Weights of a small GPT-style language model, trained from scratch on English Wikipedia.
Size: 23 layers, width 256, vocabulary 512, 18.4M parameters.
Architecture: LayerNorm before each block, learned positions, biases on query, key and value, tied embeddings.
Training: a variant of SOAP for these matrices, 508M tokens, 3879 steps.
Each number is 128 + 24 x the weight over its row's rms, rounded and kept within 0 to 255. Layers, rows and columns count from 0. Numbers have three digits each. The size before them is the row's rms in percent of the matrix's.

# layer 5 MLP down, 256x1024, rms 0.149, rows 207-255, columns 640-767
096:070087148129147138149127122111110072118115039102157111131096091129116099157135132080166139083136130122165131105125109155145158130098088151139134074101143157117101095096135154121172142180123135107156113124109150104134135110135101145113160102124130125089135114142130127146063154144147141117107122093138120114122137117168130139158184168086126129123167151099107172123113141089141142128135
100:138117113127149132101122143174124113131156114128166139122104116145127114066117157104088138099061153130127129138136124117164115170090158150134087150112120139172107116153098132145161127120115118141116148136151134125150158125165087119173132109087136139102149107139118133094140097155174125132109112129131122123112127136090132128169169106148122133153142127155124179095176108118149095116125
101:151140128128099149098137136114122133091089117132146146126075150132155140108112179130113106115126167148118139120097073065143127096148116125133102160114139099146148134143168161137088139119114127134103168127091125117115093104125120166119163128132129098147079126129144157136124102097120103137140147168138074120146147124069139154119107126121121183147128145146154109122111113144125170147117
096:146120117165121167100153160140183170131095134096126121133098099099116105105147088152094156100070126118169158151108096083132163114119159148126163138132147111131089164192136143116105157120112153183131131114161118145105142158099172097072088153102137064151104130129164112108160055076134091143135159110164125115104093114135143106149080102136165105102112139160154152128155124136109147153139
106:152146086138112135124101109112114126133164094142183058134123100133130121088154109079067110111157156101146164106119141129140127137149162142100141153088145133122139125124129092109132141122134133112159100115141133147123128165127128120147153141102122129142162176115092101117126126106150138137094132119146131094155150095149154163132123182175120126062133095125089154128146145125125123165107
100:130112108140126127092117116114156146172136070113144145149197119092123121113119122126091139118138106137131137133121132145127091137132106133109124097115100134156139129137117153110130148154114135107149133135111086193145162149116127122085140120120136124142123184118160081138128130119159163151118111115144142114129135150177144170127131122191136142139181076127126169130100108119164062153119
097:154096130123117129115101128146122134111140112131171135112158138127131082122126128179095134134090132113136113067146138127105125169112126168171130057100140046101161112167088172172171148161154145118128139119113163111109132147107142148155074186143165175130146110122114122128138132111124169149116168127144096132144161143138118126075119103139124139115122111152152110156144103155126128141110
097:130150128127150154103100135133126106148140126121107120138110157161124158186162151134125102119109106151129167149129114152161110191133129127105152120147111169100112127112185086136113106125197111165123146125114113161115147140081092149121137119101113138140151136145125129167151117142137088125126155126133121107148111066137152145143127167115100134122122138107118117145110120147130128102140
098:133075095156125115099126127150124152120129157162132076137141095127123113087151136119135130117115130100118069115143106153141153134163085077180149138168101096095171172125091132088091120124112128106113103123129101118153092104145115111169138134097136170140149140154129142080107153114094093104100111132115139154123130132119097099105134140109127142139100106150136109094196117107126055068081
098:114107165112083120100126144098094108150132170145159075119125132158152097108132086171083125151106113123086125143104134150173154112116095083072115112140094116097120077106154135094154099164149136160097145130134132150103157110084143149068122122095140158116118167127158162081188150142123135150141131105157123136125118111178133133120130173116103101133203148126185173130190167122127170104128
101:104123096101167113081113119104134159148156100132132188147130150121145122092145085158079126111124117126139117129150087124153140146140146144150127151138148104171131096137114169095115138107124098137177148121135121122170090145106116150104098114114133109159141153132128178153139132149098081126085134108109145112104144149103136137124097127104110145121081139161133136132123116124131167153114
100:136151146145132118145097183155127103125070101108102108159131142133114123166134092161106104115081118137118140138117099140136113100154140091098187132138133123108024173166184138115111138126125132125169116082113097168155120138114073123106115104102116140144165142131140140083101166145118142116103109108150145112153152118114097152141157125104102158151140154126118132142117187140154144133120
106:132095146147123098094160141118149150148140092153167186142156147124142132122145082130135106163136099140136128163135130154090127131076126168156128138091103131124109056133119117146141110111130095119118137143109092122104133125154128121143131128109108058110128116148128120100128153137116132082125129113123113128089139140183141125087153095108129089081157105144111131118140143114124113137155
100:137104122142163152147116114152105144120121144124135111131124103166126094182140118097158081133174124096116163132163162110150118163136117119130158100173143140138111134149124137148128166147134108144156146094124142126110137158125138121111126152109120095144123113080107131110121138162145123098120078138110146155122184126096111148103134138154145125115133101113194201148106120158158137119134
099:107108174093104138066145147115143098144145103128168153099113130181148169123148155097082134111123163134107124127114130077119129115097129144153136107140150139134132144119120176142104124134116163121099118131112136132145134107137165126137131094128122150095147136097155096129125171112169083117174102140141092139119113128150150153138085114094132136138122139155145126106079181135145128128077
099:127131135142132111156165139119173130143090097082141146111144090142129166143122239102146134116131112144108147144101162130156142148149168159160144136097135093143127085158152115109101146151091157134126085162126083106122151129103127168124117085141117160107108118138147104153167122113130160128116139122186096151131119179157127070134092088126147127118146134108099139175121112118131188112169
099:132128125199142155103133134115117141153167099125125152091135154147112126129120132129095113151131132123166133127098139137173116132148106123104108112137116131134140109105182155132120146135131170145131143139059139137157137124106147125130086120130142125103160111125157105093101176086128155123166133107139137138092125139128125129095131144102161154144143125143116131083113120125125108138127
106:172118137134082159168123148121134108109096108127153065154168122149168116110127181132145136132142138133141203139118124113181100107122130141110151134123125110155136135115120119101112115123111132118096170146141109086165111099092132102167114116108150118131149103110106155121136126096122130102122114137131129119130137133117071117189109131129108101091176146133136190124119152119141116153147
099:112105194129149165115130097092101109055119116128193144135137109107120109091132113091099127126142114115144098088097136086161166134112124178168129131084131160107116103137106101115093090108115126079114121116124127116119139153121182130188110128108129112128139129123153138075090112181122080125139083155147104133126138101152138159163118131105153138103150139097095117181119140113121159161139
104:142143127118142156124151158126081126140103127117098113140123134133143122133139130159134129097135141137151123116094147154184122138140145106081117114130126128151135153113130123118158097151173101082147160096141098180141121152167112078095112106071168116117135149132107133104120160143156165144143116141188096095143089139104134137089130130073084141134127128155127112088106123107131112188163
102:103077156118126095165113108130122138139105156118114142144112117161113109117102164106081139134123111123141115113115146109136151140070132140144092130152104146165111098122144135123113125103137128110100128096134124094134111139078158129125137116102152152113111109133110161128109121095122107104137088141114089132126118132114158103130101156114146105122135160121144135123103113113135121082126
103:166157089134101138133180130140156125127140156144135126132141094106130109101146123129145149164111138117155121112165127119130087139127164151103139134126140099132137127117174176140098124134114116122132136104156125121139170119118180106102137106117109098149134132125100166163148151131097117146131124136104129119138103123121127116060096058089145113085139154146153108106138149119105096110124
101:164122132154123150101147124136111166112122162180114120151061154190119109115151139151106087128131090185111071094160119155154159109071134119127126117119148139152104140098162112132078133119174128138118099147094117096108116136123163100157149111094136117112097107120116106138095110109151120122086105145155183127087163141113204128152111098144081099120151113094125184111161098108118144135101
095:134099131115125134134110098113129063143102170146100134053144137158140135122144149125132116117166118108101085175148111127107113101150125129163111176162123100107181135130111140128157123120106132105086111152129125137125132127079136159128115165134143126134133109129152139044108101111131108144124103125150113108164085123152115117125139151114127121138169152108120125132089145130145153138136
100:119114113130120115148138082169118127149155110139165167087146141173097138169134122144140133157106129164130062161117125129199122131134091110096135171111120128138136113137123059128105131100077137145136106113140116103122155129132074155121147136125152142170074092129132145109143111130107126096131128120111186138181161146135116073133134113117124147125146138132162099104095142121130197115088
097:147136109126132150145095149153146152156178090163162103161156107114132117131146130162132119154142157122134110160151123180129145143152122144149100166094121179126111131171162154127147128134156130105117074111137157146125155169087109137132117084143116119138140130115123105119135160139169154159156171112118174126140117110112136129085139113156107158139091136122175165112143103143123094117135
099:143131101142154130115146135129094127180078103105154117159109108136124156139128122143129115172149124108106087132157180136149093118097114126132127155148118167115158107161103138121124154155159133104066115137144112119150131145110096140103121157153112137126141103134111116155109133161144123122146141141094166145173150138227155158113110141102129096075115150109084118130130048144174166161121
099:113114056110120193073107085157136113100137136117133120110130108141099146118112180147125111128167118188129093132133121152150097156148125110162180136111113148097136120102125121119093139098103139124200133125114143165181158122107118202088154112095158145131100132114117122129137134127090074125154096147098132108157098100122153161171165193127137142151115155097154161149132127131126126132095
100:102098124116145123125137113129125139114136119117121131129089117145074155132144127101130118098101114088109153113120123151091168123148145120141139119105143156152155141139101111085074111145159128167120093132140131114135120129144103107146133144123117125073133078125109152149187118099148099123112099129127137138163108153151111084128111129082124139151139163108128112141150116143130144149163
108:112124185165133111109174134143154079141077108120095106120144156128184176100116114111121143150127128142140137158143102140135130082157175095092154143153141127087134150142136139111151128138116161137159114134140102136149091142152116126145132131155129162107127083100135123133133118108135131130119111171108125135129131143091122088163145130162134105141133105115121099160175132148108112110130
103:173170109112143147124122173153157147108086110147124143178126162105131148184125154141127125138133106111115116138128098069105118119143110130166120161132178132130143143167131114122106113132146141118084151108162158133101111120154136157101083147108144161132136093144115084113151149125146153152103120101151139116137144129122158151156102152141112115155127148145140139136059161159117134133116
102:070130116128138099112113137119145113186098192130090084177144125132150124159113093156160122120142150120142098138140165117143126113159084130098142136165127124151126089110134133108129160127116093137104111112150120150162127150133135108163112106112152104180149173143116130132132166098152106178096134096104145113108125134098119096146126114157125139114085148121153127127158154142139092084122
104:085096123135137117127131188117114159183112117093107150111139118110129179123103105109113124126147150106121122095154124164165104083112149160139139089147084113152112159143119144121150146091130128140139126089142107107146084142152098139106140123173119142097112096136066125161121135092117089135160141165098120097112123118211152070094133122138106121111109119125142114098115118086121121073100
099:176112165123104120084146139076150112110083155112125122146134143086142122126096144073129112133133156150134104133120142123120118136146153160097095142150121107141137127145156127144153155125108100168144120147190157104118156138128124099126132132117147155140108099135129151143157140136139120101107140137144145130155187141150145125089101107102155160100123146105130133148103113102143110165120
098:102131104140138157123112154168121112135127143105145161096127139118130166133092170158157105145116129133122107117155125144155111138135133155107159149154114124080139119143138112104082112113135108135157118090099148113138123159166113176116107128101126116110148084138121138119170135116109079097130177139087112102108095171133119095166186182080128150122140121122118105136083137118116113133128
104:136142107174144124086104139179121105122148092140106129154121173098129136116130143128153134166129181110171109133091170120149136137180148126111117111131144176145149152123173118130133107181149124137143088105158143124118123154168112150127121144130156121101138101163095090148113070100150114142107130139138133120138097107112140116153125133123106119121114115131127135080129133105127124147137
099:138125120148124156168101108140102116136101154104103150113102132135112118172128148104125114120119150179127102113089145150077091161109142100139125125167123116111166141137170152132170096117068148150159151064119147148143147120123112127092121150143103153119105121105163122111103148143121118129081160132132153134155092171140065101165109153124109117111145101133107137125097110179130135132098
102:120203156154130085166099132125151129143116156094102093161088123186127100125157104141106121163122125134123138097106135134123121149128138109096128154160099151156092114134096120145124166133090146143145128142178139106140103126204123146105153126109167165126141095109133112136074166096149118127083105140130141137132078095127135127109152113140092139126092097190130154126153117123120116141095
099:097118092116129099152168121149126160149122171138170112113105132120114164180102166102104122146136123130116152143132175100116122093144117160119151106171133134120130109108117138144139118146071123168155137115139146159152114127115100142107159125141162162124135132139119171148142092130089151137099168158163129116144131126162191097096137157128120138115149111117112155163123109159110162150119
099:157150113155095156113118085154135111151147112111129148109096135111148131132134163141169144115150125144141113127108143131100163125144158147096136136133142134169123165113102129126140140110104105145114152165181130154117160132120137141146118162120140142129125165112127165132150149115143114144164142149135126174124138118101156129141123129135105104119116146120089117051130138113124133163159
098:124107185126131101144126090117117153100118115158179133160078064135163135137114101090196122114090138133108122152121147119125150142089146174155127129150143101136092168120130116126149110159116137105131177085139160152104121101125109109133092131144122124130171142125117088087132159122140149107150145114145095116123086114145148136143136090112153116127090142167120145110139135113109157092131
101:113142140131094107132078133107088099152136143092119138179120147144117138144174123172158111178143159120090126162127149123166144142121148159102143138157115093106129083082099101138142156126071135113100135153118129145143148143135120135169090107129100147141173133148136125131132119142127151131130140106170149130113131079154156158061121150133166099138109166112123150096112117149137146121156
100:096127137134121145114135143137127123144149146140135125125152119110173126159125171132100103153105109085130173110178116084113179138166164110123131158143160129136116142128056088101148124111105091117116111123150112115114134105137063112135144103127124175145123074133115119132157138122156146123137128107125119137101138126105119108105096109066130101138107134102169107127122150093142134128151
100:156140167118150120124113132161116122142156126128128095096109156125110107113144107109133161095125133140127073158153160160076127131152099115145090129144126125152129144154106085111186120105088117083133147107117162127140101141157160158166153125155112176123116149123126124138158129145107110116105131132165134102116144111124155158082113110159145116128083167157108156152119155131108167122099
098:154128144125105140186135138160165176120162131115121181143080142117136140115140164134087094152143109138121127165129112121101121127127102124100072124097138122090134184124100121119125127146157151126116118121133112166120127142098150118099096160171147102099152107125144132129119108095138121158100087169115143126150118119118134132105108147137149098161106111130149099156152107088134081102170
106:101107140134133160105083133100082097099131061127168090111139138144138143111127122141150122120159140118126134109138117147178144126154112144124144181094140142128143098114184140137101152108146124170099127148083137160098159125137127169158123102111157111167114169164159148132113123132106154126145128111139194133124112118124136109127167142154077151152106209154160156114148146102108176127149
104:170153126148159175115151162135121145114098130148109126097151142144127131120104121162135127138116106137125118072142149117100157124126112144128155107166157114166120128170120126104131106116198128149107094118157164128118196150153103131125181144133141101124128114119125069126147169119130109137133158149134130122162133127122149105101166174151155126131134097129102138132134136172147073093135
099:109141108112110140134136111086138143096101114097128157108141110105147118110083131058177113085080135131153108113106091115145115132083116118145158109143137139154141159108118155121107120137142185131108140108157118122098152106151123148139116135141129146141162146148103087067164123123137154128133122127094092166106121106119109114134121121101132155145115130133150155125099148141140128169122
096:086156123140111093147128135101161108137109130159138116095111121096127131115112082149151120114175163155124122096177144133115125109137111140079083107128145140127096133176130134134169120157121129155106152114151102159093116130155145149111152127116116096100117105116119191112158133131126121104096118099161150114096097166113147160096158120124152083147061129132116112123129081122129124115117